{
  "n_layer": 8,
  "n_head": 3,
  "head_dim": 32,
  "d_mlp": 384,
  "norm": "rmsnorm",
  "norm_place": "pre",
  "rope_base": 10000.0,
  "parallel_block": false,
  "init_std_down": 0.0,
  "lr_head": 0.00734,
  "grad_clip": 0.5,
  "final_lr_fraction": 0.0
}
Each number is 200 + 40 x the weight over its row's rms, rounded and kept within 0 to 999. Layers, rows and columns count from 0. The size before them is the row's rms in percent of the matrix's.

# gate: layer 4 MLP gate, 384x96, rms 0.254, rows 358-379, columns 0-47
# up: layer 4 MLP up, 384x96, rms 0.238, rows 358-378, columns 0-47
# down: layer 4 MLP down (transposed), 384x96, rms 0.169, rows 358-378, columns 0-47
gate358,106,196,217,254,197,173,176,242,212,212,224,164,168,176,163,174,223,149,239,290,153,199,152,219,161,198,197,227,154,195,164,221,177,283,206,223,187,143,179,193,299,209,200,199,176,174,179,112,123
up358,110,190,180,151,208,296,227,153,185,248,196,232,178,239,262,233,195,209,214,236,177,206,199,247,208,185,187,139,119,200,153,205,196,195,236,238,192,182,104,165,199,211,184,242,202,171,248,252,249
down358,108,219,176,176,144,214,235,211,213,284,206,228,164,212,303,221,230,215,229,285,239,178,212,190,175,278,218,238,190,177,209,151,185,178,162,255,121,186,161,161,198,254,234,164,243,240,117,179,208
gate359,117,130,253,185,213,230,224,213,203,202,199,245,206,152,117,175,145,165,112,245,255,172,190,223,220,240,175,115,173,199,178,197,255,173,182,179,174,225,222,255,172,142,261,133,183,203,193,130,211
up359,117,212,152,206,108,186,172,216,233,193,186,157,215,151,224,230,201,184,154,242,159,179,138,130,226,211,202,309,141,234,234,237,214,153,222,178,172,141,224,186,235,201,245,249,253,202,286,175,202
down359,122,163,195,164,194,202,173,216,187,139,273,215,176,229,242,233,185,140,273,134,141,185,148,273,94,182,217,264,186,202,135,157,205,195,174,128,225,179,208,171,121,162,152,175,210,220,153,245,200
gate360,108,216,138,205,101,191,144,168,219,203,205,209,171,207,227,174,163,182,189,138,205,148,216,240,158,245,218,151,117,217,213,181,214,262,218,199,198,149,204,160,200,146,137,154,229,221,227,153,202
up360,114,147,213,192,155,174,265,168,212,221,200,173,205,180,146,208,206,212,170,141,193,228,286,205,213,148,187,219,219,228,203,194,240,164,194,137,196,152,220,229,209,208,241,186,148,170,242,254,197
down360,109,163,152,186,246,242,152,182,167,240,222,247,187,162,207,191,170,197,140,172,212,190,171,195,217,279,153,192,175,249,243,194,236,176,168,264,233,242,228,163,181,214,201,107,279,200,230,101,238
gate361,090,158,152,170,248,250,195,234,140,188,214,288,272,193,138,167,222,241,256,236,173,185,192,194,178,192,229,165,213,217,168,218,214,176,184,165,138,179,222,193,193,145,204,221,279,142,249,254,243
up361,091,200,162,232,193,279,181,198,167,277,199,221,256,122,222,194,189,175,222,168,253,281,129,234,144,230,207,201,148,248,212,110,193,222,191,211,297,186,185,201,197,166,157,176,162,171,266,156,201
down361,089,222,188,206,224,179,228,229,134,203,215,180,170,192,182,219,203,242,219,304,181,220,202,188,200,105,228,204,216,150,228,262,192,209,148,238,172,292,208,204,138,183,190,220,222,228,151,224,213
gate362,115,171,122,165,181,247,152,204,197,149,159,270,164,165,197,175,287,168,248,193,216,188,207,220,211,257,173,207,207,173,202,243,224,289,268,271,224,278,178,188,178,216,227,191,216,141,225,174,189
up362,103,171,220,196,236,204,183,165,212,218,242,135,160,209,186,213,206,205,170,215,231,215,220,190,278,143,245,214,202,252,215,186,246,182,178,234,169,225,221,202,237,182,207,178,170,228,129,216,102
down362,110,218,162,172,208,172,204,167,225,225,180,214,216,216,187,156,251,150,139,236,142,200,166,186,251,319,213,247,234,178,194,248,187,248,252,197,207,240,269,224,217,244,195,225,115,202,142,205,218
gate363,099,242,169,186,239,263,201,186,219,164,244,217,235,216,176,256,195,261,190,177,174,258,238,167,201,233,172,211,257,188,231,119,260,222,200,250,192,183,241,240,210,160,162,132,244,236,277,239,228
up363,094,187,194,126,238,202,189,222,184,229,168,206,210,235,189,193,175,201,280,229,226,166,240,257,188,190,192,159,188,172,192,225,140,171,226,277,199,190,131,239,184,184,199,242,152,142,191,141,187
down363,109,214,259,134,148,191,181,188,231,166,132,198,228,234,183,279,197,180,154,198,166,183,239,179,251,173,225,264,249,225,200,224,181,221,251,201,210,166,220,255,150,169,220,248,199,249,184,258,204
gate364,101,229,167,250,286,200,241,160,289,214,219,197,284,245,136,194,182,169,225,157,204,244,169,234,182,188,217,145,227,207,250,188,195,234,188,214,173,158,180,251,146,215,248,237,171,178,237,182,182
up364,106,230,219,220,195,188,228,215,128,134,254,147,166,157,176,324,274,247,202,226,199,196,175,248,164,186,223,202,126,211,228,209,259,215,171,162,249,189,264,208,188,167,240,263,145,168,136,220,215
down364,102,156,160,192,232,201,223,216,243,172,216,158,238,225,251,167,233,188,154,144,160,89,170,168,167,158,305,172,151,200,231,194,233,184,210,263,259,172,254,207,175,294,237,212,168,225,246,214,181
gate365,105,118,150,211,216,214,212,166,212,226,172,259,224,182,198,249,264,222,195,107,188,163,194,185,192,167,144,169,169,122,229,194,191,179,232,188,148,159,233,232,176,165,164,182,129,176,211,244,230
up365,088,253,201,252,197,226,231,206,145,225,134,202,254,170,160,197,167,188,166,220,175,216,152,205,207,263,239,292,195,160,249,146,218,167,216,230,154,197,187,252,208,214,207,230,187,248,183,150,231
down365,100,160,157,248,179,165,148,214,203,163,119,187,248,179,187,205,234,173,140,176,172,219,251,231,208,165,226,223,79,191,140,140,214,93,215,184,157,163,249,256,131,170,193,200,161,221,202,194,172
gate366,108,200,179,232,243,198,169,116,242,180,181,190,196,268,200,158,245,203,150,243,166,238,125,228,203,185,154,144,255,132,195,286,243,268,243,186,197,196,198,282,158,189,205,217,213,243,173,180,149
up366,106,193,238,122,263,204,191,140,206,151,152,175,139,213,130,229,297,194,264,187,234,198,147,149,185,199,160,239,186,221,154,170,217,219,193,173,208,183,215,199,177,225,211,176,178,211,77,178,199
down366,106,223,150,208,272,217,136,184,226,175,197,175,197,110,178,219,157,196,211,211,160,167,176,245,151,231,231,221,145,224,218,269,160,229,233,194,237,226,180,165,179,256,182,144,194,203,183,259,158
gate367,115,182,96,172,206,208,202,147,180,278,184,172,219,299,186,159,209,225,173,262,132,251,136,208,213,240,165,214,193,170,193,151,253,161,183,173,172,206,167,174,250,118,186,190,199,210,213,127,190
up367,116,136,199,163,231,230,163,170,171,205,253,85,135,201,236,211,240,208,259,223,247,210,149,166,176,189,231,136,148,252,250,177,198,278,218,178,270,188,150,168,173,220,227,148,194,155,208,249,204
down367,109,228,289,213,212,206,214,229,270,211,195,191,211,223,211,171,190,187,141,214,211,141,202,257,263,285,110,176,267,217,191,234,199,166,198,158,196,189,223,249,170,163,204,198,164,228,275,123,161
gate368,085,213,194,177,194,192,203,158,251,231,179,205,205,128,192,174,147,238,205,181,186,192,239,118,191,183,228,212,182,234,245,207,199,211,170,168,239,285,151,201,139,209,181,170,136,117,195,221,272
up368,098,202,216,174,197,185,160,230,143,143,167,200,188,157,202,214,256,138,195,179,213,154,181,109,273,223,242,231,255,183,266,188,199,199,180,200,224,157,207,191,205,189,201,203,209,275,256,277,209
down368,085,237,280,192,200,232,224,180,240,191,206,178,190,212,220,151,162,139,208,175,208,185,193,200,215,264,201,214,155,187,241,189,190,223,213,268,186,159,225,167,248,172,238,143,294,215,152,248,149
gate369,111,145,182,144,186,178,145,167,184,280,293,186,157,214,161,244,324,209,185,180,200,231,235,234,166,201,146,159,219,277,197,204,254,237,208,220,159,124,216,248,198,156,151,178,200,217,159,233,137
up369,110,124,220,132,147,152,152,251,191,208,161,226,197,244,152,205,230,145,187,300,195,159,229,192,183,255,191,185,204,233,221,220,135,294,204,237,142,189,242,169,235,201,209,197,149,240,152,187,97
down369,114,141,216,233,164,148,198,155,197,199,220,181,202,215,175,229,175,207,109,224,172,188,193,230,183,137,177,134,148,185,157,294,174,120,232,185,181,208,213,183,163,213,80,173,193,191,157,195,149
gate370,136,283,142,174,206,116,219,189,226,229,193,162,212,170,139,170,209,166,192,210,179,182,176,242,127,167,222,177,220,301,192,173,259,241,200,168,207,210,195,287,191,138,175,178,238,192,240,142,256
up370,156,166,251,184,228,215,175,209,170,216,211,137,221,197,270,208,142,162,209,184,242,237,217,196,215,234,210,219,200,162,208,231,196,206,234,159,272,197,173,105,191,256,176,233,112,239,144,272,186
down370,134,162,252,179,167,232,159,211,203,221,237,211,159,255,191,220,144,176,181,177,200,154,209,168,192,281,160,241,186,177,190,171,187,259,222,158,222,145,226,149,230,258,251,177,195,178,145,289,217
gate371,105,240,202,173,247,193,191,191,209,190,193,139,180,268,189,190,199,161,231,189,179,171,153,282,181,338,227,186,225,226,249,171,148,198,158,200,205,167,122,143,214,264,283,165,177,191,145,211,183
up371,098,196,214,177,211,219,215,150,257,157,198,179,178,145,246,172,167,188,178,150,190,229,141,244,206,293,154,209,222,186,176,220,265,188,227,191,211,230,208,204,228,200,200,154,94,220,164,269,175
down371,101,254,193,202,193,273,181,196,114,145,197,268,160,182,220,185,220,189,269,213,206,227,242,206,154,181,207,194,200,200,221,207,245,137,143,178,277,237,206,220,230,158,204,226,151,205,214,134,198
gate372,102,182,238,150,177,153,240,256,236,241,273,137,234,237,215,171,163,142,171,251,159,288,235,199,202,146,221,192,186,204,166,209,233,199,189,187,225,223,288,212,149,206,233,230,142,205,166,208,239
up372,098,174,251,147,271,186,291,202,168,248,149,195,225,294,169,186,175,204,185,168,200,210,173,204,185,165,253,238,207,177,159,232,207,180,184,189,227,247,214,222,271,224,263,122,201,125,202,171,195
down372,102,165,198,217,154,173,286,274,160,181,187,150,188,236,226,128,214,236,176,171,174,183,232,183,184,107,149,248,248,225,196,116,241,158,209,141,220,111,239,250,192,162,190,229,172,166,163,232,284
gate373,090,243,176,182,126,215,142,237,221,166,225,171,183,188,138,194,207,198,167,165,172,196,184,201,239,247,183,237,183,127,228,287,221,170,134,210,128,197,158,208,214,189,221,230,158,205,194,227,172
up373,094,225,185,226,211,206,152,161,182,185,184,196,180,222,234,218,223,157,216,201,263,194,137,170,189,175,176,173,151,210,176,104,188,187,144,151,248,208,296,212,126,188,166,237,307,217,264,126,238
down373,092,239,182,168,231,156,254,194,174,105,186,154,218,229,169,184,191,183,159,237,190,199,195,282,115,206,182,190,145,213,145,206,248,242,251,166,208,201,266,232,251,257,166,192,291,224,191,239,241
gate374,109,272,95,209,201,165,221,179,217,262,241,225,203,223,183,162,265,144,194,205,173,188,197,312,221,166,162,255,167,230,196,116,245,236,172,205,186,239,217,251,174,150,244,161,213,176,221,214,202
up374,106,209,299,148,277,185,166,198,172,240,208,160,234,212,257,172,206,193,219,188,169,182,228,165,278,219,156,265,219,185,258,206,196,196,160,187,249,192,255,176,197,286,173,246,134,171,159,248,199
down374,101,210,214,176,237,263,221,179,149,161,172,183,207,204,252,160,243,131,222,236,218,182,186,228,191,253,196,184,173,190,210,192,174,152,262,166,242,209,179,180,231,265,191,127,167,213,202,160,145
gate375,116,161,205,245,189,206,215,208,236,150,328,130,182,152,194,187,182,188,189,215,182,205,229,234,275,300,189,225,290,216,152,186,220,209,224,231,152,161,173,176,196,234,187,201,174,137,259,124,186
up375,109,266,228,200,249,245,226,165,149,132,219,180,268,269,211,206,252,265,231,177,250,184,98,245,197,168,193,162,189,203,182,236,225,244,196,183,257,230,153,200,180,136,246,296,181,243,263,219,241
down375,106,211,186,136,177,208,248,147,174,200,281,213,151,300,164,186,173,140,198,176,214,184,266,201,174,256,243,257,214,214,216,257,221,233,230,241,142,154,210,103,227,179,210,179,150,200,176,251,163
gate376,091,255,159,206,205,229,166,213,185,169,220,173,263,172,150,185,175,180,173,218,177,242,262,176,230,263,137,204,239,203,197,167,210,253,199,193,233,174,188,219,174,148,158,159,230,230,243,134,149
up376,094,137,219,188,168,197,297,185,130,180,223,224,167,175,203,226,181,209,193,270,262,169,197,164,175,223,169,221,220,182,199,184,159,173,272,157,180,259,188,210,238,173,196,165,152,194,98,208,260
down376,093,179,214,172,212,163,188,243,215,268,195,253,174,145,162,231,176,203,240,282,192,189,233,209,213,215,203,202,154,145,159,191,193,129,256,215,189,112,171,167,237,232,173,156,208,169,219,205,248
gate377,111,197,228,224,175,213,252,125,141,169,176,167,196,204,258,204,223,247,189,166,190,143,202,227,283,231,192,267,171,229,222,194,149,241,157,185,151,216,215,186,131,165,156,207,177,174,248,248,190
up377,102,198,215,116,133,258,292,226,224,178,239,224,151,213,245,167,256,182,220,209,227,185,209,220,259,190,167,161,253,234,198,141,220,161,161,181,171,231,211,171,222,218,153,138,256,221,177,188,206
down377,102,140,175,185,179,190,195,165,229,151,180,134,245,246,187,242,185,185,162,249,192,165,231,141,157,226,194,157,129,205,128,216,257,133,218,209,152,152,136,206,184,219,128,156,195,167,174,231,239
gate378,091,208,220,150,227,230,257,158,220,136,282,250,110,228,190,230,228,211,162,174,199,146,197,135,152,170,174,192,231,256,113,126,182,121,189,233,155,188,241,196,169,201,234,251,211,170,198,144,181
up378,090,265,142,149,148,214,238,183,212,256,243,211,179,204,247,75,218,208,194,237,259,237,154,189,189,163,191,267,322,261,167,132,165,177,248,182,200,247,212,242,156,222,172,232,237,182,182,241,140
down378,089,148,176,241,295,119,114,252,200,234,176,155,223,168,227,190,187,95,223,214,211,279,158,212,213,223,230,163,146,182,206,223,223,287,208,241,254,158,211,242,260,192,223,242,241,226,208,187,219
gate379,090,200,283,294,240,137,220,184,210,122,170,243,225,201,139,170,218,269,232,232,238,214,181,211,171,173,221,134,188,137,148,148,271,192,145,209,140,226,160,120,157,173,245,152,232,208,191,266,219